Weights of a small transformer language model: vocabulary 2824.
Each number is 128 + 32 x the weight over its row's rms, rounded and kept within 0 to 255. Layers, rows and columns count from 0. Numbers have three digits each. The size before them is the row's rms in percent of the matrix's.

# k: layer 2 attention key, 448x448, rms 0.0515, rows 364-383, columns 112-223
# q: layer 2 attention query, 448x448, rms 0.0502, rows 365-383, columns 112-223
# v: layer 2 attention value, 448x448, rms 0.0521, rows 320-328, columns 112-223
# o: layer 2 attention output (transposed), 448x448, rms 0.151, rows 320-327, columns 112-223
k364 091:108147180087118166124129137105109082113119080162145129172117119178095168139116118145099083062113151145140191194124197148143057142126097165185060136142110106126190181109130182159151111170192101100157170145099123156124100090168145141171077109140105139157060140119127091104102179077129143150177091184103087118057148166118114113168125104082
q365 085:075172069116181149136080138104155171141138108133216136143092121111101139116126127099178131160110139087157127128084124153087172153129134099128182140128098078089109106102114139150131089125117128203071099125084121123090116182143069175201104096134144125163107164151149127161158127117120141129125141123115186173152122159112130132128155168126
k365 087:173152150163120090148130157169155092129132147156175138170150102129142111173123093148151137144190075211110151118118125089136151152144119116176146103111126120112105202095184137103107172122115091131154081100137154112149091157142116080100164081184086105113125111150066126127106086122108163132107148100167098117103107087150111076172149157149
q366 085:095159088116093165126105169098134135103128168131189096147133091163120142113171066151179152111148158157126115084122104070144134126135181115162102168080131151091108159141081112165098135094159110099140127118098158185129152138105178189086083084142046107086157062084127084106106067043145117150150120101151153123134103125119118145138168181169
k366 076:163065159124126072091105145096133103114115137126084126178145094153165148158084121088058096173059088118106127180118143142153126153123100155117127175088116149167100140163131144143151176110132194079159066106121140112158023141059096118147143131086115115175169137109138103188155067145081095159149119107105147122113087106135069113167104104069
q367 088:140117143131128156102130129140134114139166134103113125148131096105136134091153123101114104112137101113150143108159104126133129087151171168163156135108148135123021130106133120097087147175160169176179105115215166107057120081134122156189119119135126164070114097109133134142152172129171114089171117116106158143170135129114118149142135118128
k367 088:101097091119056121098122163135042129140103132121215115138116126110107119207052138165091115122081187093100190098123065146125110176143108064115141108180164085111164135169168175175153153159193140119058086157131135121154136117187191143162112157120106069088157140053125161133181188191057092143071126090186071132160188113116126119130078143108
q368 084:106067069109119131121142140148123115116123131102144039143155167076167119149129147030133107148169139156108195104150150063121138118097184124170109148142092135126117120121156149139150155122120163188156098113148105168115181150140141124134142125149103066081151142134116169114101105113106141128186137181093092154124139143166164160127113174102
k368 087:153164176137119167169145043117143118108159137167088101077150133138100113134135055089126120102092140093129108150099127135075130103132098122153112147139159038128156174125255091234154145100083134113135189113164126106143148144109056083169160118198096091117110101157118123130102160120096164114149107101112121089136180140112121128108187142085
q369 093:117082129146182168107079112084130200142114188116130152126090129091116128077219132080186104112112080115114097114118144108150127102099125084145110117163106145152141108125162061198101122146091156191135112157130126134148127088141099161077129113168146135156095139114155053117180123120100095185135134125152083147138103133131128111139151105156
k369 067:173131090116147130120063112130112130111112109100088060087109201144167143145080129121048129105077185103144143145121134159119086096162129107107065133124117135148126116118100159129131080109144143151151113138114067143142135139169188117144171158118100093140137152125158145122118101158129170086146152144077138137172157117139145075146140152088
q370 078:121102110110140156082096110186137107148133135097150155142135133112165132160146184110133170137105126171139129070081160177109166176152139093154072147127082131090099090075119122088089096088151128114104097130105153154109088137069209197142125161121132119156147080076133194155125143161080140132168060118087149140135151139077170135117179132133
k370 100:134120153104055161133084129105144105096138084109134162111183116157122100128097079122107167117142103110107084122069100116168093117125100165160140126099184128168140114152020130121123133160114149148116099109127121123121098085134093124174133107090172174153139152152114129155207106147115139096096149138093188135181113084119099127137143089112
q371 093:123135124120102167143121132108089129147131146201126123153143132129109181174178114074093155133156170116131176121118114116093160103125093117105158074114115089131112139121128102159097103106122130207115189121140091165110175122188151152103156149091183123154150128057186134138192176081109090096158098153149098112136082122123144158128093164090
k371 077:179151160084072076118056151122128083105152167126154109150220094088119170134124100180166143149131110143069099152072096137089107136114156113128053121132171121172150186135119138139149099169166124119133099141121179137195149095154097164151154136146123161099123149133153097167136134182090081125142169124143138138124153160116167109081174084150
q372 085:121158139150160075083103049095185119163132085128175134180114109116123098080107131072153155118127111119121159173107096149123141140140157130197112150126143151157136125122140175227163077132166108142190125147176164134158153140127141114092211152147152141102112144169098100150147109127120161103170144070091137189117153134159110117127116121159
k372 089:114128205130172163094156183121150051147151184028162173160137117121166142097147127106107139105143162137145109097070130111158100109125037125153135113114104160093115112160071162160138114114082107147098149138132158130146112139179157131183102141147098141135155169112103137110137131125153190181105124197126145135137049168150136122104056108130
q373 088:123139110113108114157156163107083107135141061180106040079109082151148143161100122117127140092110157136117122085159128117168156144088078128191075119100153105083140126085127108096139070094170118127150128150150130147145104177113109116171105152167091130094164145084131170170085176067151071138101108148080147125187119139073125078150084166127
k373 088:125122103121156156102083078134162139073133150091107136104087146122113157110141139150170145043140102081114157136104147138130034151108162130072138160099119086119118151101170133160098167095094143190129104109155146140144127145173105092052167086063129123105102150101118125116116097102126161111126132074130151161077160120144143148153106172105
q374 089:129192135147152134092110090160117094123110142132143147140065177094198125149156160144099130097160117082107146112085168123126127194168084116178068096146153139088137167107138149138065171154161110068165142162159192145089103089087124080047119156167109068109099107116130137064135170084124107133105163125130165145059150164107131099095117189136
k374 088:066119156103103147187102163124145145114106132177141127152063039120124111136135089112181147151156140191147089123108113097160214081140131149087175165084126110138111093129059121204141116094114142181073124099173077071047104160124104124152161119065124162098079119100095132148088153124159073120177067165115106171156208134156109135182108090116
q375 086:112141155112121103107080128080199204160116218125085231136109154099202119197090125122128091124126158130131124118097142034125164059139142121145089131142074157165106149096117151093180170154078110089142110161117124110106146141152187147106116121152119117133088136085083121100144182091175163137130169149137149140141140106109150129140096111154
k375 090:131108128120132115133088114094102123189176074163146109136108116095146160124085100121181128149120152128120136105121119136134154134094138131111139113193117157157169121128000116119123087123144129126166168091124120151163157061107100081170154140120094189163150096157168128154081071151129087118111116100188113044179147132156102138125073202164
q376 087:140119109190080158124113133142104134120194120102093125074078106191153098160149152136139117108134188135113099109099108164151140125180157097062099133117119156107152160116154101125104074112076127100171126130089174127144154159191092144174115067138148141054113122175143085155099126122161156082078092076106107124171096142172128152157050142109
k376 087:122156131154134128157130052117083186153086094089082095128104132179183148121060113141158111148148106191067113135117101194139081135180180146174107117180097173126116119179051161111159132106154131189164100137150144067157083143064138101073179135087087121209105145126142134079108089133181113059173130162120170095133174102116135109120201095142
q377 085:084079117153145108147145112102092093162153162087093080191146139135143144141100121098145069091127169068124133118094103135156160167084090131108145161090126110101145168185131092085078128155089139168083150118209104103107095141113181148134107107104128157143167127146176150120137116059112132090086109115090117066169172170155195182134126196139
k377 081:153110099131081145110168143146129148082107133094139194083135093139120099148187102092122192120128109183067178159102172156124131180187088180133109128143144163158131109134111131127137111076091127114135068118175183123132117129116153124124158179121128118140101124112106123123161138142155227120118141071121068134155055126102114100121108239089
q378 092:083153118117141170147167070079103157196102156096135103098131079182117157086121172120101157106137166102158137113111097115125148158192148162190115092120098136053117141104187150126057185093151115197169101106119199175120174109079154140110136158203095137079125114147112082138089133099126093154150118088160131065122139130173126146146154095160
k378 088:129049076107113146171106102108088084089151108127154169137131158057142133095134101151136122107141140178174182140117182158137115125108142165114165152138113125107092120137127090106125143131131099090157151172120170093106096115168124127107178151034161152119145090098143180116146224095115175123097149147164164165163124073101162112141145154085
q379 084:197123133118136173123074181115162055205123100104164146124121124126115111146137122104105163122107105153145107137204109126120104150071136111100160180102120183088112178105160073151090231130085098038109081198178174110098170088169110104127081153086117112083112111110162175124110141169136121141117081096143145129104153164108131138066115217124
k379 084:118111137108120110164123154131137166114120123136124102119132125184101126152138137176138115127180099117107128168210122191097136193177154066126126120161156116135165102148194118178098123096115103163081112144115144142140110220137108060181102074120179127158122100118118168124138162092113131119104106126119096100238090134149133136113194075119
q380 086:230138096165124169098144166108125101086154117119156112163210106148096132119092195120168137140138129184113089157135138144171051104141169179170100155117183146107100159151174106185134127133114147145092159120120149082133114122125114106147222160118123150099090092089117182101147127187118135114176125110114115124097124141153112144104117155096
k380 086:138106105118189141102083063154168074141126120117169046184102149092122145078106158175109126151078150114123157136105113144099138118159120126082110155094111108119135079120130143108137088170139149171186150157116152116125177144187139132134074126125120131147110140119100097110111123012050165149116107166092088119159151116183122176140112096103
q381 088:127130071117140150137116115132184075111153067154098041074119133103098097145100111123147154155199077039125130087147155160136195153130133120142143144142101100143127134138131147129094145077147117123141107147125157117128123158152127136166090177141117146062173117096098138151079110093156168105103137157100122112152110184139122163119228164124
k381 087:163154141148117193171127126153099133100151194108088183143178107180109131156134139111177135125089109149113147141128165135093079097150120121124167124086146081104116126118082121129174124120125110110179122166133136127101132099131188114096121104128104136122056102099092136155178089108118119129098192179098149182061181140158109094112097121137
q382 087:134157140107095144132148091131143169130175122138163143071120110092167130149130123178127134078182097185149102064172181171186091116161112094072096154078161095128158101185133169150156111130112097128204105089110108107117109151062148159101122154136138126082101186076130143131125094187120161137081094159122085114200154147073105141123143147138
k382 084:137126129143122136203143207111141114100116137159118125154119116152094151131132138094118113137152137127106183084000155064107140201117098142100120161124116151141050126102175143064140131151141087144209044143124103099134173122105098095202192171121125127160117074135129120081096171089089147132150122140120112102169126115122137145139132096128
q383 088:151092133180063123139110142198123172158153144110124097146180175142140120097104097164085157152147157087169158145104120170197120141114121107125108133089142081112156086151084113137062142127133129147126102110116222157114164125146116089137182147069120173117086155133091133104124113052143134110118122137103115167147116163151101102153125111144
k383 087:163129103135159129146127106119134050115147127099170092152204071115109146094131130072095150164121148097119108083164155102106056090091130162120095134106191158190146107091035170171122168093139093110096125110120110090106127190098152098157101104180121138120094097074164110183148086162113079154133123147128197110146089135129097121074137112075
v320 087:102112179154045074108108125121166146038120081133142080145115117156099141158149107121154168113167161148134141157150096093087085128130123128170174072169064156132143130108092099084072170222122118079209156176058087105167122131051149111117116067111147137143125161086063102154181132163154100099170072112155139098096119144094158116136124158135
o320 095:107126135099151151117078120100101178122127171075157138089088117123144111029080182068093111101119082133160158141105141127142129147116050110146150080196147140167134085112150162132186098166147099165143137103145070135116161070141126164141121174112083135157084147125138095141113171088147179148160117118113135182089139096181144180175106119138
v321 085:161135177161131192169193121114152134154113117171123122145069149114142143070165146083122115106185075205096116118129114093171142190161107128168185108090122196089140124115094105143113158134143158186138089111100118169126207086155157118094128117169089114124049097160163140174108129110139127102125135149134134115156110103104127152170138130148
o321 083:130093139135193116139129181133166082144154068141186128175194160180145109085099139137142109113079145155083164110135150136150115145125136153079098130134090138184092099098113177134137118113164053062102102105143143142148078146034159085120124140087143077089164127083143148147187150166185160130127099118171107144106125106108105151127081117179
v322 086:135116159125063191075096156096100136153089100174103171085133132192123142101077182091155097159131103123136114140126113140139140145099100160104131123108114118110103095094124138112116172164195155104135185174102155143120115188183064122150147127113141098097140111088132150098138090057148087124178116130142139136097136147105125135177160102121
o322 098:132165097070104137138111134128167048119083113090156112209108130135138138073114136100120125071149150132130146081143165099102137069020171159172140134117132047134081123184109167129147077122139172137138067154126173143111128186069064099142158118135181117035141144105111140126127181159138133121127134138161119153102123112166169152113131203106
v323 086:122128170158112150097147135162110169119184169145154169085145147175119106143136072146073072096162111146166119182110149153122134136135134135112147104113111094133127073141109103145158138115179140139111097148157132028163095086158116141110092100079041131136111113135108122053112135131156147121060110147153105139078104085130090163121097079135
o323 089:090117131184127119137201100122104150165214160099066166095092207117102141154173107164194118166136127119120109065124099129119157142112140123092134136136132056097090072079106145170115078116095142079149114119123142138115186149106199133125114133129155150055087128115193096128135124152093118122048151098134093108109141113138133136181111131132
v324 089:181120116130177098138132163149126180172132134096121134157154116201150092172105099113147075064154134095115149130177153150160126119071136101146135114121163142171151104182170113096124158156136049098117177138173191152047098114137142103087058164131152134106070108141129106100092192158105146163100152118089171053095117096121144110134207123154
o324 080:119120151161098149139130098149146099116073092139085146130133117156106160095084091112084050144144062126124146096100096109108150131094079114142123160103089148145150084126122059151131157163160096135140124092190124119109090095124144138144141191141084148079124106180124077163119082087118109149117072153080160163114162103123149136203165137155
v325 087:084112098167173126172149180095147116066135149113104148121171127152083176133121105160119187110111137151108109137133163069127151121114168078075118147097093110143176131083161152112157127115132101138136112071139140136110105140123175098215105128214089181081164141126145159130107124138134111143093069204117142151089156159161163118083086126124
o325 094:112118181043176116127149136116113160146139145085150107093094083104161099129174109158125123092069133124167131200101161117133126114069066134166190145139102165113054130113088081104141157109206130122161139113099151112140139074090143149093151096116086128161196145118101171125101130082130108163179223131152118132132134084117135159106144128152
v326 093:075138145175093105124093108133070147131190150110152149222149099158164127152075148153081115119058169103125132178140118075148169164160182122146146146158102126089132121093115143190124142116122163185112136140146140087104153130145162084182202126107104145089105060117110179140153111119130060137144095084108107159143157119140161185126160170139
o326 100:137102135108182127142080148131171148092089092125127145082132108076164108121120188062160123185127137115071064157143151120113116132157119105129156159225151152149129130104148142029121126107057086172114114153081110091106131106106123094120150152155116177124084151120180158116087139136169142135122127062142102150163155183168152098142103122125
v327 090:131127115141046079148127183114041122060113136134147160125144132094107105155115098228104127116145173135165126115118157114148138093137146085129132133160131154123138119143127096117126146165084202124113141125084102101153078091131159103139190153120098072110177061190122094121144118145117140112135148122118122154185186165127101094045175142134
o327 098:107123170133128056136135102116141139138141145151136097118092105108112109151095129124144146103126120137082123186130030122163170188144165146078135175101087161131158148171138103108139117078102111122132097115125132052140136066139099111131118121181095107190082132140192156114098150146138118171140149107148129130060128117136084092112124108114
v328 090:154164146157104128143142118159151131156139139158182114163155148108129172123092154099089106100129138163086155116118141120126127121096036108169138096163178124154170100168103141123183122152151087169104148130101170181139073172191092133122174071161138140127169136102042130112144085104120074107119140117186095144111093137149139127111082141116